Weights of a small GPT-style language model, trained from scratch on English Wikipedia: vocabulary 2048.
Each number is 128 + 24 x the weight over its row's rms, rounded and kept within 0 to 255. Layers, rows and columns count from 0. Numbers have three digits each. The size before them is the row's rms in percent of the matrix's.

# layer 6 MLP gate, 640x160, rms 0.153, rows 36-47, columns 80-159
097:152134136097107101114135189134108112079142107170128152139097124107129139132136120117140102131164155127128141141140083157122138125136110120113151143088116144149093133170161164129149117107186132095146125110134148145127151094159125138143140113
093:123122120122140143115144119121126164112112136106108113062112156097137110147128120133104118108074170156146154158127158121135123160126133107160094143104144133112121107166136137155088130116121150114145151159169124136166153079140107095159149146
092:085110091133151117144100123121108117125120168131113131135147130157142125159164121084100173092157109163151122147117125095083164129156155099147101125155124106134100136128136143128123142203134123073130114140141135110141104160154151153114149105
102:131114110144120160092128147106123166112170094126139160132131150122162106158145133128120141102097153120086164110135137111117129174126116126137128122134153106130113110131133165121120113159123107109119152129097149148153150104102162132100133130
096:088106149149133100122131111152099145152094143107161125178119083127144176098106085085133155128168142168141134127115144127139134087133126119146132119127114184128152145140115115086098132144114092163143096145115190087144118160147117168099138126
085:131115107139117149142086109130106135142128158138144118147156183129144142087130158119143186134125158116131051118139125108124090145110103078118123137116161111145113130134137122166149122103163141162140109149128115136132133114187139118139136122
097:108097139125047062147101114122121098098148178164151098143184121127084126092128096110093119113121158100098114125123118141141100126141125112099141128140119156101132179148126151125108161107089113129116129135111131145153148113166140098146107094
092:135116102123114122101160083127127138102102155108162103124126136154121131143171111130151134152071125120129099173157168161152140112132118100150130099114102094126077130135166161128133083158131124081134120132119137117141181134141125099081115155
094:100099119101159130134126173149158107116110155087129099114173141111162107138129138114093113132118128122127166121193138099150129081148090160146152124133152190145150096120128140090124137090163129117121153141128113126150116141144170160126173100
092:113140129092131111119115135138114110104149148154119125110156114103106141152112171113149086135085092108125129126133108045146103126096128091118078120140139138141112123084162138115121150112090095166099118094150169156121138175133138103155161124
091:133150075123143140153161120157116171141122154128125091134083147116120143131120148154146108132176156112139089139101106128168120120123123186141141121121180119153154141199117118086177111095156100128155143093135160129108164148177127136142160136
101:137114102122103138067125109135099142130107127132111125144122136160098124175101124126177136176121073154095106160147081137118146144109144166098137188118146097137127106145118090136156125131158139123100139127143110137163134096114124135099113117
# layer 6 MLP up, 640x160, rms 0.146, rows 36-47, columns 80-159
097:130089106144140165129158183129154076136091151143120165094103145142142118124147111113133173091059163116134113107107142107140124126130136136123109112156119198148136114115116141121115170116117192145117093146075132110126113109144126123064136107
096:099119186144111132169133100138105134143101134140142115128125142120123118119127173123124116128117147150156113166153098162113146147098108176178132158168153120123092123143127156103114098157069134132156149130146138109162112128146119114135126126
094:134131096132102187134142162101121079107143134090134110132136112115135111092085077129136116136134131163141119078085113158157112090128111129122134140123140111113106158095134117112145135107113133158105094163132114145129168123143108107139102129
102:124159143108114149113113076157120120169100137135158128116122119149079120099066142176141145141133107131171098125144118098124136143122107094124140122118116114135120149135151100151158121084106111128116120137118119145115071163158119104162124135
095:145166130186155112163104150146135142125167127126115166075110147127154115124146116148134098124121130144137098129108140130098123154159129149181120099093125129143105099084136122127142140135160119142132104135144140117117074114120139151143171132
092:114103127125134106166071140138099160135136118152166136145159154131134144117136175108127045161131123143148175125092180122130066116093110135185116151130140138118117139104109138131106134142111122126121092135130142127130125063146097117128132122
093:140156167186179136120146148124171123124144096097106160144122192156142099142145160144154137104073135142129133129149138116149134123135116152145117119135156113136130138092115106136093137114123129095136125121093150125092125159112140103134152135
096:174172133175133135101146131110110132160123108093126076139139121139171154129159120127147137147114119163090087170164154118140123162117124113116100114114163152106081155138145156146140095132192117077128136126108163105134153147191096145127104136
100:107100144116131136137124128105105145093133117151211148082125130137114120141146175165158096130125164094148147093150122140133096141167102155157154149120136167142106144155105161116105120133166082131111095105174107138109104112118138129105119108
094:125068114111131129107129125159097100114163086109142133120123105141153113122140147126121153126120142139108116148171144165167123105138125185120098138166065110125158118127109142099102125132144125123122081139161123119122111108096125135131169120
093:141108147131156171115130065148157116114129087121150187117128117126114112143135143108136112087077140147118122115097132095137140169166104122133108103144132128153139135110146156110092078134139140117127162139154118169085139154154143128118091132
094:098127141117183115156134152106111104153137132109136115120156156117155125103134124072140114114120150131111165106123137124136120118167153142127099099140142190137131165104118151131097112104133151126096097114140157150077098161129111120133133162
# layer 6 MLP down (transposed), 640x160, rms 0.138, rows 36-46, columns 80-159
098:156148112119128121126115167169113126077115156109159115176147126107125134139087107180155127130106131148091164116133101143142140103103122077102161126105131150086162168135158124163146125120150128145137137128103151117112125147154117140178166117
099:130104099151129149159115081102121121161116146122144133123148140142129123117099148137102097116133157179133100117133080119075145131120124162143125126185132115091138134107111144129107156146143139153128176140120132131082153130166122120136139121
097:107155088109130148101096121133127142153159148140151145099150125139112134159172073131131114195127130092164165094129073112097099136075104124132156109103127148148147108131117148128103116130123134117156134165113145146152123113132132121119154173
103:138161072167143124172162136114086111163147130127105120145135138158084092123132101143127101112106137136164103068131166107115146119165084129089136102093124124117102103150115148133102106157142118169144102113097144173137092132094135126144130116
098:130125189136127107126155126131158147125160120115155099117109032131133108149137147108111158156147118140141110142158091160082079120154141158149127133137142117142136130164118099128102134116098143117150171138122133121103097115117126154094121134
094:137123120140097145172156089127169119121118147175133160119116118125137122119160132093104133148144157122161149112146136128126156142121110121100131096134178109136184175111138108128137118122165172112132129139125124096135133118125159085115134107
098:113073129036172132139125128120135080124079128130121136138149110105106151100087101093176164091119105140159108116164131130128136156157168154141111118116132117123143117104127132174166158165132105153133139170091153133116128158117136146097157095
098:165139106111164125097106101139108140110134125091130144125131137139141133120143147121137115101125160159110091131133113163156140126141104140119123095099129187115139151119168138070130134138120135095157105120112123100108170166136144116146121149
094:120152133146130123115090161087101133145112120120147099121142125142123153114115145087125188153134126107110132142121091131143084106121150137126154080111121159114140140136134142110075131104142102109150118129124099158096122150119096116148125140
099:124090137101129134135143120136134139129176125104101148119130169149129123124097152171155145099101149148142098162143109137173148146159136119145110138119113138141090075155076084175132165099193118102145120104140121132114154149146161127147175138
094:110128160093117096112128147123100136098171124120104131100147137118127074122093116126108139127114151149101121114179136133091141133139132118119156074137108120127123100135108120108129173140115107142116107125119126159164144130149103113133107068